From a checkpoint of a small transformer trained on Wikipedia: MLP 832 SwiGLU, capped logits.
Each number is 500 + 25 x the weight over the matrix's rms, rounded and kept within 0 to 999. Layers, rows and columns count from 0. Numbers have three digits each.

# gate: layer 4 MLP gate, 832x320, rms 0.0446, rows 133-146, columns 0-159
# up: layer 4 MLP up, 832x320, rms 0.0446, rows 133-145, columns 0-159
# down: layer 4 MLP down (transposed), 832x320, rms 0.0445, rows 133-145, columns 0-159
gate133:493506531524531545510499479465422489514531528504542464518515500534504514463544507519513515522515490506513468481510487499492524504530478484480480508451469517519471477512480517502511516467455531582535492496450472524487471492515542512496460482548535486516498515523478514561479461538497488472493486533477499541482485500477461499498493460513519542502504531478509518529507529467477503486484530539465491548475458521480481509521474522503525474554484475486509469517487500519481556539493487
up133:519434484500471508486477501492469502508496501527511487497521489467516476497539501488503484505526502524509535534521512500461525486463490488501491483540477472507487515514526471528495519507491516495465505481507470553460450493502524496500512530497478514515459495502494505469473497483520536491515505536500487501462524545519473538486532534512568528496539475539533496508493487495508497527495519498504504509506491562485550509507508494509457501493509543548557512502529486496489522540485548
down133:539497513521521551557504467481459513448505529517508507528480499478436504519461497537546492484482486514466495499480493495452492522500526477498524499459509488490500505502490531487541490487480507512490555488520495491505489531501487534512476496497522496485528508443500498503557524522538476527547502482468481490539485514519511545479484456471497509514458467524493536528500521485501542498472452476504532487475494495556509495494534513530526480500485443455499516522495508519444575483518512
gate134:496517532521527534457479469500508490480485538517497527471485461516508496466513496527479491537499531442478506537495497487502472486474528509489514513515488477515493482504500485529474531523464480511468475506493475498508505502508441521501488493466521502492520494502507503506479538544529511502519503478535457497510499438516518526505511481494496522471523481488484504519449474512501502501509513463466526496510479507505476492510499515484500488498513530505501527444514479516494538485489486
up134:504499507469484475514519512492509540486543500518487510527509521486511458485531477462517484500511528529487485490493480513495502500487534489520524489481487561531510480447529535498506472496539518520473461496518517519477500517521503497495492563492490517486455522557463505491512517473502501488502513573479527552480533484492486503497488533518489534516534521476515547499543459508517465477478502526532534496431522479460499530484511511508540495516495483457466515516437534520539481502505538
down134:511516472496507482509447489505544530477526495490476526487524552490521547479486513494539549487508562502498440521542502502537504478504474512511471478522495534519521458484538490539488504482518512498521488493487546503532500522513506477515498515506509489472455507527532497481534549501476512502519516557469490463516511436484536505533498531491480514525501566531462508507481465507495513453497473492500547509490488487481525544492485499505505481537522488526499509507495467491493518519532534
gate135:515475506487463525475488499505470516514458531484533511503514470483517509480491480465511488527497484506517519511504462487511505485501506501534496514503511519529514539473502527479485532472484504515549540486455519508502499498474519481452543524462519529527497499549492476531465490486564487494485459496513513496534502503488476534477491520488499464486510480550484446505499468460482478512449511520524501467503517539462520497496490485533505490525505559511525473470507436517495533477501519
up135:474508526470493500518483457493494473534509491506471503496482505514505502510525506515477453486491486518499532519500454510516492497562515502481498534514502483487477529487528495496534477470477517523464487484512452490468517554503514490480576517470504519488506500468506440483501483505497504511507469503507538539503482530473460468456521519494504489467514538559503515480495500507518556494504504519506501517523472493520511518490516467543535532458545507481509499530490502494497531503477513
down135:530456473474496512486520503521501498496468469498499458483493516546507461495493523521508500498537517524474522426500462472490477501493532482471473487456447496518512501483527467524530526489524508494479495543476513529465493504506488478529493519494526524487486485488501457481525524510490524509485464484488514446470528510507487503542478468450552500531508526511503490509546478499512449491480518477488510506482477525504494501506491497462488501489501517474493518526541496542482496514460531
gate136:492437514467494496505526503473519514530474524459576483515552506477543512533497526471511518492514474529519521512506466491510469451504467485490522523516498477488470463540477499466510464522555514467493480525507512474488502546481487534501523488476467523487496523540545532520489518494486489463503471514527497517529513488524490486511508497490475525442527530490470509545460505513470503488520514469515539516458490490470510543545545501492485532474490534495483563472555470495496475517509490
up136:498481496525459494482498485524491511453537561482538522508486460529513460512498516497517485461473455520477471508506487564458497499489456514457497504488479501491502475448522499516538462503511487480493487455498469473487499546460495468476500537451493542544483500492510519500525545517517505499444493527500517475523548481520508487482489462463492486543494499544493505532477521486493477504504504530497572485510477498475485535536489506422519520475495445500543517500498513445511535501518468
down136:481511475499469482499462508518472511471479494495501517501514518538541473483438521503533518517475491487539510501435542507434498490453541518478452499465511486502440500513507547463487484480456505546543455483439484529473519457508543494467488511500520515512507471534482490458493440479495484481482518539441478465460544533513508519502497475460477511532481506520517484484473511507471487479525473510449497521488501489511490565482479475481510489526537471541517440537423491511511504515460517
gate137:484468500557539522491494495518507526493495548483458532497491514484549492513465520521521481512510483462511482521534462499492502479524500488528493471484492498517475510499505484522505539539488540482510519504487488513483524466527527493508502535530505493498503502492495553475532498545519570472523516474476508500503508492506494485455506470466531474505460548475492448520515470505477563486503503480540491497444495498490513533499481509487498509471505485471501483451523504478486476517465482
up137:490492525485485514493497526500530521516492464501521462523517484509462508486478510502449570511473517531543487477485519481504510494528505517494534518481504494510521498508512518515494450504528492491528467471492513494454502571535514515539504491508542473497536522520484516526512541496513493492526538523472498527510542511498474518544486527498507514494500468500514512475500527574525510495519489502485549529487511491537475453532530500489483489476498498536488474546514517479492479481541529
down137:522496487536543473519454524544491498499527486538490472467541520483493507464526517490521503470497522497518478483488562530509493514516478455475493499484472502511524458518494498541545511490500480486493504513463543533467481495512478497513497496462562513438510492548486503486543467524539518486533525503468475503468470506524474479515491528481458479499494510472515493459506476518523478502534497443489489498507516458532476509510484457482535536472465512462489532495507501504501517456536467
gate138:525494541493491493485495533501509493494470497482483466474512463470514509499530482514522528511531521479461453493516525485470534493506445528480497510494497513527500486503483520510514487531479492461496507496493481514486515467487477491543530476488498512544484521509514443470521485509489476495499492562469503484485480483519493483513504509516499562505504514513516499546512495499524496503504528457504514517502492494537458509466500502496497522555516556535489521493465508513522484479500522
up138:484518477514494474548484507499479520515464493453550492485506523470487481531469467513484524489493538486529508504505466479532540531513500538486499528508460511550504554575521503534497545513485463525501467514496515504522545494515490496512558504502528511470502510500432486533489516472511466554510465474482480509481521506501489492523495470500487499450539499494531521528521548490502499506494505526488495472520500515509508501485495484504481500479560459515458490495463541506504512455513524
down138:513502500491526486500526507515504506479467512517536524511459478506445510511449531525541492459457493508481494472500500514500516520504449494458494496493487505513543522538561497495480483477505464527463512447511521504486510480461520496485448442491490492492526464525503538482450526475514527472500483499525528544500533481512522515499484495432509498512499428537495509525533478472467477495506486536494468467519481470482496495499500486477499530462513489499500480518505476513479517488456502
gate139:496516507483486488537538511534498466523514486515503543539498533487494547479475521468488487534471476484519521511531499456523521539488488531527469458442463506528555552530466513482506529493542444453490488490458468504491527550492481490454497490546521489527476499527518505524514469534521487499529485511463495553467471465510491472542525483496484569490502529509522473514514482492480487510479498516529489469477503472515480494487539509507515530485458547505507500529504499498467504512515499
up139:491525515491490469507510533490533506521462476524493528492482520471493562523513451473511500510515483526510476546513543449513501499514532503539488516504478466540508483538490485485516516493499520510445499520472505466486529477503538538511534478537504531496414534523493525498511512522478523510530530497536472476502475477537511487474537484512555509530476522496505500481531481522478496492452505474539514545513517492497474525538518489506510469494485498486510481536526506495472484465493518
down139:493494450566492532447520487519509538512507544507462533478502484533504524541509476472519501498489480510494494473489504538482501509510473474503542515563509537499509502476494539505504514465492480481495509470507462523538535521544497512484524503457537501488535463481502478511473522514489463518468462522512489518500513485477499521518531468488528446457478491470470506524494467507487520507478448463502499491513484549518508512491478499473523502514536504522463547455510496498535484492513486
gate140:483468500521473523516495486552487493494523494476484506494526491486476483522513499514455536503516466537481540463478525503507522491495477489480490494501489527531539517490515558440472491548439476485479513474500529488510469492548493543451506522532474505500531470477498482512496519498509428492500551505477499534518481486494445473483506493533488469500520519533501502512498512460525508427495521511523477522514453518519536478559476511498436528505540511495535498508513443488478475457467494
up140:518512451535471474498492485489502515503504426548471554512507503486502498496572541508472517499539449512522523495500500515466450487458526490474529498502464486499510460477476527505509521511509561525474504532503492511509498503495555534481480478485502532522492517482511500492455478488492511513510512528520492529457500497532518514521492494530505518474483478514520529487521510529513465517512470499485513479515501510448468516488475525519500495501486509478496507475501511486503537481479470
down140:509540510463532526474524536510540499473485494527550524490498486510498505491446502508526490535480546503500471520477475497509493454541519503485481491536520483508560518531492456507505494502499547534516521482462514466493504516450494501515527496510533492514504530532480513488519505450511483513500452511502523493490493493472513543497507522499520492500522492503514478473485407507477499535518461506496499494458518472498479528439489468534524469511492507499481509516499511554515554511481502
gate141:491509465521463501490446514475498486545448490526504512521533480548500485544475484535462488472487478494455486500550511464503522530477551471442479486452528534483495512487497466494452494476468525475490489489472484533485498525504462509518496494520518516517506487504510540507490518504486487494542479488514483474466472446510455507470539472453496530522491465500457457481523504480507503513530476501471490531526509493493522480426435521471503485518539527462505547490480506500520540518513478
up141:462528499458490472512471514486437518517488505511498500480512520483509473514552530514521495467471534539527476510462502503478535498496504546475540449471464509483519467554447521468457490522509501502503517494552475523513468517500486441529525499498548508501493501486468497495499513472498542467514511506530509477486513521504509500519511484479491506552500503470495501573472472491528524523474442470477505479528505481438504515525539510498520497505472487560427499492526506467490500474505483
down141:519502500502471450491546531488481511488531476483503506479468523517447514511507491510483478494438500512499516484502476482476514551547533530483483500501499482480483454515506470513463546517527446512501525464531558496549506462522486462506497422518481497505463472459511518487490539493504506497487545545505505475445484509483458503523511540469492524493546482476510513534497508502506496497496501466512491524494516516494554514552486534478510512503525466513462503495532481488526514471486487
gate142:441479495488530516493461548495468501446457504519510510494491513487493498484511497481516473531512517541490517508486487487502502510491471493499499498462496505480510480468501513494490537498516516520550517502518509508532540512493507521436512468489514506526513513522517510450515512516538466455520526506480519474509503519494487473490506496470457485526487506500428529522492506516515521504516528491496528506518519476497495517515517512509489518527496491529502487497509520533443500513500461
up142:515462492521498492503491556493444495485458487481484498481530514495527506460479462488546448540526515508454523519513509494501494522508444508498473490482524549466484468477493456502495524506509477537512511530539508492530517516490549498515488462501455498485531489512521519461522517564484498454523525497511463526503489483512495468512486488480449493488492535505459512497488455536537514515546532517487494490461527500535477523498460518497502465468505506521504516532533506511469472528502471
down142:518501471480519530453497418475519478507531478499490502551486470488460489580487540533465571510552503478522488505466490518485487496532519521481514511497482475522518517536526542478472464501501518486481468464448467491511497502527490516507486505486504480502479505495465492568468473439484525532489477502511523497478482500523503524483507535487531504501491489552550509527489484512516448458467491490483485488506487513499513494523515513484464497508498494509490501459470505494535522462492497
gate143:486529505513507491504518504467499499489512454492492507533531523489523470522547490508491520509520536541481450484475462507469508521497526458527502509527530480482471526516465493538500484529553506519507495483541505463493504498537490514532477502497520477476507521476485477549502476508552510520495505508454464454482525488475491535514490475507498507493545490473498481492482462528525539505507476492498448503485538538539467491521536484515515460452491523460501493521537483502468476559499482
up143:455450469511484469487498510474508507502540514457481516465472518491533540498554476499487504438548536520478540525511501501506500497492514489510474500484481490507494466490498490494505490469539456464504474497503514483488528508498535478520471540488520489499545503497468473503498506452472537486512545518525498519502486513463513534491502514507522514475514503492534513466483490507476519490534507484508468502513444514531510481525495489540487479510531470479499452489532481488555511506480488
down143:497506490502525492506489491536505520488481475480492511490486503500524489494515515479514522503455528488465474466486517524488484532477511436514470441524512517539511508510504464492452497504509487536500471468499514502522529521495494500506489469573488472470460532535491482538529479477491510511496525540519482525505490441498517504480498504510513493512528476513499506505500537513485528505539488449484503484518477442487484512481486519464501471473525489523502513473521498480506533522488537
gate144:492487520514521529523507514536495486480549510472534553511514535505478526475547531522514524493530454499454517537520505538482523491500464497454446491502489472487479469492453482510462535487530473504484522500476528504518534533495540522517504478518517490500526497496558445480512483512518475487487535516498519499489485499549512498484532501513526496484509520506531517488488512518454479488467520488517518470488503496484510507501471497481474490483465514560533469492488499479565534477503515
up144:530463506492540474471516509475496489463510511496498529533505483485510552479515502486469500461517512490456512530507479507490508545459455489469479506497512508477507514514510498476509497475496486500502522520521549539514517544503498535551451508495520534488474503490519484513513561503535484510471532510479470512499469458469493544498516525481511465481492458542552514553472469492527511512501502522509477523537471458482514523499523563494509488488501510537555497526504516502506501490527485
down144:513476530512497499521506517492450486503491551530471503485519475471535461489552530514465498552495485502532479493504494505464488512475490483520494452522471482517526513465479504488480494530455527504467498502501517469467461509464446508462488467502485501478517522485514518487503517521487484517504488504522486461455474519504482432465506480556506516525534470494534494515535475540493503540483435511496486486505475494506467490463515489538511532534513521505501559486497491474499483500486504
gate145:506525513516491545490501489512514476438512487478482451499490528501503443489497510546498543499456473520535486521552512467507511492497518445522510506470508484479512478470491470470518505491507508496538449559485508459436546523505463547448506494494499505500499548504476526502482449479480487532529494478485467504463537481519532500453477496503496489474501479521467521504478496476501472494467450507521482491493504479489506502555497515509496482509510483479524499500473516459533504565507496
up145:508534475487486500523456508514486468551513551509468486485448537542478483497536480520463502474501439530475479463501483530483484492499455528491485453534519478517490480493541504506540466549472472510547495537486483487522511489517486495493509488489524503522534512505485489537479513510500461503479484522514511501508528493511530488476460500503513512514465515517514448490495507508515517528514495507479483497463530505476545493507511526490494487520477513486513519522460520473525492477527447
down145:445478511474534524504520442503518487527496491527523481493454478527537506491502478479497507526514518518497497457541461472475529515468552469455499504534529479536515526479508474518467503505502509520521491528537518473523505463500537526494505514489516467522483494466491528521507502520518483503495500496532536529471529486487503493499474479541524494505519446521493521503542467532515503548494463476474458487514524506488507528492474448472488514464461489481485466494495529511516466525474505
gate146:485484489477531491486547477528502500509528481520488508479502491490518544510472518525496490508494535508477477486470493559501494481514498508501505468512517509484513526545518495517481454488510520550491489516498552522461479493544495542544547465496527522498512483499483475542508549473484541492480515490507511511475488526450496483497508484512511518485507496505499486563532520490567489508465515482500537513491480481534495483472472510524521482519497481522489474522495489548516514505481534